{"num_hidden_layers": 11, "hidden_size": 256, "num_attention_heads": 4, "num_key_value_heads": 4, "head_dim": 64, "intermediate_size": 704, "vocab_size": 2397, "hidden_act": "swiglu", "norm": "rmsnorm", "norm_place": "pre", "norm_eps": 1e-06, "positions": "learned+rope", "rope_theta": 1000000.0, "rope_fraction": 1.0, "qk_norm": false, "attn_scale": 0.125, "bias": "none", "tie_word_embeddings": false, "parallel_block": true, "init": "trunc", "init_std_qkv": 0.0328, "init_std_o": 0.0328, "init_std_up": 0.0328, "init_std_down": 0.0, "optimizer": "muon_variant", "learning_rate": 0.00236, "lr_mult_o": 4.0, "beta1": 0.9, "lr_head": 0.00432, "max_grad_norm": 1.0, "warmup_steps": 200, "schedule": "cos", "final_lr_fraction": 0.1, "batch_tokens": 32768, "max_seq_len": 1024, "doc_mask": true, "train_tokens": 170900000, "max_steps": 5216, "dataset": "wikipedia_en"}
Each number is 128 + 32 x the weight over its row's rms, rounded and kept within 0 to 255. Layers, rows and columns count from 0. The size above them is the row's rms in percent of the matrix's.

# layer 8 MLP gate, 704x256, rms 0.0804, rows 0-11, columns 0-255
size [101 103  94  97  99  99  96  91  93 101  97 104]
[[116 108 110 123 111 114  96 179 164 148 134 105 105  88 181 177 120 167 165 198 168 126 115 127 160  85 137 109 160 117 153  51  97  98  96 160 171 119 143 157 183 161 128 159  96 130 107 123 144 112  54 118  92 126 161  99 138 178 103 120 150 162 124 166 151 120 122 100  83 177 151 100 131 124  55  96 138 169 140  84 145 132  99  63  89 141 135 134 117 125 140 126 125 168 202 210 146 172 137 144  54 150 155 106 120 123 182 134 138 133 164 177 158 145  44 117  90  90  92  93 157 125 148 134 126 189 112 127 186 179  65 156 171 106 176  89 114 174 127  69  71 116 161 163 112 152 125  96 152 162 133  96 100 138  81  94  98 135 184 180 103 166 174 122 122 139 107 118  73 132 152  94 194  54  95 104 129 117 103 106 129 143 136 102 131  52 196 129 113 150 101  73 128 156 151 141  57 131 135  84 119 149 158 165 147  83 147 139 119 136 143 133 169 149 131 117 139 102 172 162  98 130 134 148 117 128 116 110  98 136 126 102  79 149  89 148 167 168 107 140  87 118 172  95 141 127 137 153 140 138 122 121 121 146  96 160]
 [108  82 123 153 149  72  97  96 164 128 105 129 126 127 145 186 167 112 154 133 143 141 127 122 123  89 163 131 116 182 146 138  79 127 150 108  65  79 134 163 131 155  83 151 103 139 146 188  75  96 147 129 126 129 131 129  75 133 111 159 101 230 169 141 149 138  98 146 182 170 123 109 124 106 145 137 156 178  74  37 170 125 114 118 132 124 187  62 143  89 142 143  64 144 106 163 162 109 151 111 122 213 139 115 101 141 128 107 108 112 160  87 113 175 157 149  90 121  79 190 125 147 180 153 161 101  91 157  81 124 117 137 155 188 134 129 210 156 123 148  50 139 140 157 169 106 126  83 118  91 164  95 145 122 169 193 109 108 159 106 105  96  87 140 178 106 123 163 145 162  93 125 101 125 127  71 160 114 122 129 134 126 141 166 125 134  64 193 126  83 127 133 141  90 131 148 190 120 137 138  81 140 137 113 105 143 174 111 114 125 159 159 114 103 132 107 164  65 126 198 156  95 103 145 147 165  89 138 141 121 119  79 147 115 101 160  96 147 137 146 191  66 193  99 168 148 147 105 134 107 130 175 157 115 121 100]
 [ 70 119 134 129  56 132 147 152 126 110 153 153 102  75 119 124 110 155  98 135 104  87 141 150 105 134 103 156  91 176 118 104 135 163 113 109 123 108 101 123  77  94 160 107 109  81 122 205 143  82 131  95 106 113 124 148 125 140  73 139  95 194  83 141  75 102 130 141  47 118 116 147 121 220 144 129 156 140 163  79 132 101 165 146 122 137 126 170 155 155 125  47 140  64  89 143 146 146 166  96 139 127 115 197 124  83 154 100 129  93 119  68  99 149 171 157  51 143 161  88 193  49 124  63 162 171  92 112 137 125 128 102 123 126 128 175 120 130 127 168 115  53 144  87 189 131 144 157 102 160  58  59 145  87 119 109 128 109 118 164  68 127  93 181 157 174 136 123 159 123  96 194 131 117  71  86 180 100 101 137 159 167  95 156 108 125 142 161 126 145  68 113 113  92 115 127 154 174 114 141 160 118 134  85 129 168  98 130 122 131 141 126  95 130 108 139 189 143 149 119 130 107 109 139 115 149 146 164 125 160 133 133 160 139 118  66 168 167 107 123 134 115 108  92 114 142 158 165 114 135 128 122 149  64 110  67]
 [137 140 151 105 119  93  82 155 118 170 144 102 162 105 140 120 159  88 180 172 123 146 192 119 160 128  73 101  63 146 118  74 151 131 101  81 133 128 216 109 114 203 141 116 126 162  71 162 128 126 139 208 128 126 100 159 117 139 135 136  91 169 116 122  96  30 108  81 105 167 120 127 153 183 129 127 144 191 116 145 141 150  88  63 112 118 145 134 164 103  95 135 147 121 167 136  79 154 124  70  94 156 119  73 137 117 114 131 188 157 120  88 154 163 129  83 106 202 120 123  59 127 126 141 143 136 176 132 127 151 157 199 178  97 128 164 135 130 103 127  90 122 110 124 120 114  92 126 168 147 150  84 138 158 123  93 130 110 121 116 116 138 112 118 140 113 110 140 136 187 118 134 133  58 110 159 103 128 136 127 108  69 149 131  71 167 133 134 121 151 126  77 110 137  91 197 121 144 154 152 143 163 143 127  92 154  73 151 168  81 129 146 159  81 191  84  90 153 122 141 141  79  82 189 113 182  96 101 165  51 127 115 162 135 119 175 154 162  92 183 142 114 130 166 111 197 144  95 175 101 136 157 138 162 134 124]
 [168 109 161 134  97 177 149 146 116 148 163 128 146 108  93  69 128  78  65 110 123 177 129 118 110 176 127 156 169  82 148  88 124 104 112  88 140 143 152 113 154 126 122 119 124 175 166 135 139 141 139 137 160 170 141 111 144 138  64 151  99 117 168 158 165 161  79 164  93 159  89 114 136 110 114 108 140 120 105 103  68 117 102 113 141  86 162 161 141 149 118 140 152 129  86 130 195  98 135 115 176 148 178 131 204 111 123 118 191 106  82 167 200 133 162 186  76 184 169 114  80 120 163 110 110  50  74 144 129  71 134 130  95 148 121  92 133 173 156 122 107 158 112 101 178 100  58  74  82 108 174 140 103 115 140 156 144 107 133 102 166 116  92 165 148  64 126 167 149 145 129 141  94 135 102  91 111 121  76 135 157  97  65 101 109 105  99  99  48  93 144 186  96  95 107  90 171 128 116 115  90 153 106 143  86 107 137 119 143 158  99 104 178  73 123  90  85 119 161 112 124  74 131 183 106  97 119 145 102 160 117 161 144 148 195 138 173 131 136 146  96  95  90  88 129 141 110 128 132 140 102 138  94 145 217  79]
 [175 115 130 195 157 115 207 162 107 140 138 101 165  91 146 103 105 140 103 115 109 132 115  86 215 151 152 118 166 107 107 117 164 185 188 125 168 125 117 151 121 140 138 129 130 141 100  78 109 102 158 111 143 125 105 120 115 138 131  78 108 121 102 151 159 124 153 151 171 174 100 125 170 155 139 127  89 174 108  56 141 169 111 114 109 119 175 128 167 126 102 142  56 140 150  59 108 112 158 146 159  84  98  78 158 125  71 134 185  89 114 116 195 120  76 185 123 139 139 111 184 125 132 176  69 208 119 121 141 132 170 138 106  95 118  78 151  92 133 133  88 135 145 172 130 142 157 148 136 118  78 158 160 119 145 103 125 132 195 140 176 119  72 102 156 120 178 112  95 119 128 108 101 102 139 114 108  65 145 122  98 139 142 118 127  82 153 109 124 152 176  87 137 147 132 109  64 105  99 125 131 102 100 130 109 109 105  67 128 161 112 104 159 199 198 140 124 133 130  91 133 146 127 177  82 119 155  78 200  34 130 138  96 132  87 132 118 156 127  72  97 164 108 105  84 143 113  79 217 139 147 103 143 115 125 136]
 [163  82 147  85 118  85  96 122 121  99 147 163 131 148 121 147 127 108 135 127 166 125 120 142 118 254 125  84 161 127 119 137 129 133 129 136  96 129 126 136 149 112  99  80 143 102 130  61 115 127 173 127 147 145  88  98  88 153 150 149 222  89 176 180 146 114 179 145 110 136 141 149 158 133 102  87  98 117 112 152 165  49 132 100 112 178 103 173 106 111  94  94 160 163  99 116 177  78 123 149 134 128 171 123 135  96 106 168 145 142 121 114 139 103 138 124  93 107 143  83 132 173 101 143 117 175 174 159  68 134 103 101  97 131 116  81 173 110 132 157 136 128 158 128 151 141 178 167 150 130 164 111 113 142 120 111 128  84 142 139 151  89 140 123 106 171 161 121 129 120 107 122 111 205 186 165 123 113 154  76 132 134 178 133 154 102  96 113  28 207 103 126 159  97 120 114  98 154  92 147 143 131 148 136 104 122  83  96 151 138 139 124 145 202 114 123  41 119 110  91 124 108  98 161 151  94 130 114  41 154 160  85  60 134 101 105 115  63 135 124  86 111 117 143  95 130 121 115 242 159 142  70 143 108  90 148]
 [144 101 114 144 151 121  94 138 138 120 134 144 168 142 169 119 149 143 125  85 115 104 165 164 127 154 227 180 100 109 100 153 131 158  67 119  73 172 153 159 187 139 124 121 101 192 150 131 140 151 169 208 168 121 102 119 164 143 197 103 127 118 151 120 144 102 131 129  81 109 134 186 160 158 114 147  99 105 158 122 119  42 153  80 144  76  89 154  98 140 110 121  63 121 108 157  84 120 105 118  64 157  29 118 156 132  74 110 159  75 150 146  88 107 119 125 126 124 115 120 142 100 127 141 160 148 133 121 141 128 124 174 174  67 194 151 107 136 109  98 130 146 172 107 156 159 156  95 154 178  79 113 101 125 190  90  92 151 141 137  79 115 119 134 152 193 160  99 132 124 122 113 102 167 120 142 132 137 163 155 136 165  47 131 131 142 139 142 148 145 149 107 185 116 143 126 132 146 115 151  97  65  69  71  67 116 174 144 137  93 122 181 144  94 147 118 141  81  88 129 141 127  79 159 130 146 126 101 126 142 169 129 146 120 140 111 145 107  61 122 190 158 163 143 131 118 150 223 115  84 112  65  88 145 129 101]
 [106  53 130 147 125 144 179 126 144 125 103 105  87 168 142 165  98  83  98 182 127  96 130 130 151 115  21 211 174  98  86 153 149 163  75 127 176 102 182  85 169 101 107  94 121 106 133 185 188 125 146 144  75 109 170 124 135 122 164 135 144 114 115 140 152 111 109 182 162 113 137 146 107 168 112  96  76 167 111  75 134 122 184 167 126 146 139  79 125 124  98  79  80 120  99 145 125 158 116  74 121 148 117 121 106 154 100  87 133 118  78 123  84 129 138  81 129 125 136 119 154  99 109 167 101 107 120 120 132 145  59 145 135 103 167  62  85 145 110 131 140 100 106 137 159 158 166 156 143 159 151 140 180 157 186 230 131 116 149 117  79 140 154 185 129  71 136 135 141 126 122 105 125 154 118 138 106 113 157 156 105 189 150 105  96 116 103 174 164 149 145 135 165 138  72 167 187 142 122 148  77 164 128 134 141 142 153 122 167 183  83 140 114 114 122 169 170 138 102 130 172 146  83 144 173 107 146 102 136 140 107 148 179 175 192 125 213 140 106 187 118  85 117 114 113 105 119 118 159 126 137 166 115 107 115 196]
 [166 133 109 113 124  88 122  65  95 109 149 141 109 177 110 104  95 123 176 141 165 101  81 158 154 142  85 128  85 132 177 102 100 140 144 111  84 149 104 162  91 110 147 160  41 157 132 131 134 111  81  76 129  90 114 188 122 108 156 101  86 129  99 134 152 163 164 107 120  96 145 118  99  92 116  96 133 162 167 166 138 139 138  86 172  98 116  51 120 156 175  92 105 149  77 125 123 119 131 192 106 151 178  99 184  89  92 196  89 146  62 119 133 142 171  90 105 106 102 120  98  96 105 129 165 130 114 120  57 180 172  92 127 111 128  71 176 126 139 151 122 141  87 143 101  66 155 141 147 143 139  86  65 121 157 199 111 172 121 163 119 110 139 100 130 140 163 101 153 132 135 169 165 216 170 124 168  92 126 121  99 149 124 130  85 149  91 144  94 122 138  77 111 100 146  74 127 146 144 116 161 131 129  89 164  81 138 182 162 152 137  83  65 152  87 112 138 115 134 202 139  83 175 172 129 126 197 122 123 106 137 137  91  95 170  96 138 143 157 154 106 147 123 161 110  67 125  96  74 155 112  95 136 138 136 181]
 [ 74 187 125 111 180 152 145 132 136 169 120 125 118 182 173 110 186 124 138 119 121 137 137 124 130 131 160 147 176  97  80 133 110 106 103 161 119 129  93 118 118 122 108 116 150 126 100  98 182 150  99 185  53 148  86 160 140 140  60 169 192 133 104  65 130 114  95 146 124 140 126 167 183 214 110 158 155  33 103 174  68 147  94 122  91 107 178 145 116 104 167 156  92 140 105 134 118 131 139 198 123 133  80 118 142 122 131 175 186  96 159 170  92 107 144 146  69 151 136 143 189 121 140 188 143 103 171 142 172 148 154 160 101 128 130 152 157  99  86  80  82 125 179 177  74 151 105 171  89 158 110 105 171  59 149 101 136  58 146 117 145 152 167 136 145 138 148 106 176  96 121 105 142 189 112 135 110 123 140 112 161 167 140 174 151 106 108 121 105 160 117  86 153 100  85 120 125 147 115 153 179 111  95 132 162 146 115 112  95  81 125 120 145 126 137 114 148 168 123 122 127 126 139  93 193 161 177  99 125 143 151 140  97  90 126  88 161 154 153 109 172  75 138 133 120 105 105 134 133  48  62 116 195 106 135 146]
 [141 142 154 100 174 155 120 157 135 154 103 150 161  85  98  82 163  62  93 140 141 162 129 104  90 104 140 101 123 103  71 107 154 161 155 169 171 143 123 195  97  88  92  91  71  83 110 125 135 164 181 111 128 160 156  93 203  75 107 129 149 156  97 109 147 143  96 149 121 103  95 128  82 143 130 111  86 118 169 138 189 152 138 106  93 166 170  83 114 122 176 110  71 157 143 123 150 115 118 122 126 121 151 128 151  91 190 141 148 112 194  90 135  66 164 102  99  87 117 114 142 133  47 117 146 130 105 115 153 160 157 111 136 176  82 123 124 132  80 128 140 109 102 141 195 144 132  99 116 118 156 117 133 112  74 148 128 106  75 132 144 143  67  60 150 129 105 193  99  94 130 166 185 136 119 117 144 108 134 128 163 123  98  71 106 121  72 161 100  93 133 168 127 184 151 151 117 102 105 121 161  94 127  85 122 117 112 104 132  77 107 109 109 111  72 100  43 154 144 103 217  88 114  96 100  97 193 131  96 148  74  77 168 107 125 137  71 140 163 143 133  92 148 142 163 110 128 154 103  77  98 186  80 120 124 164]]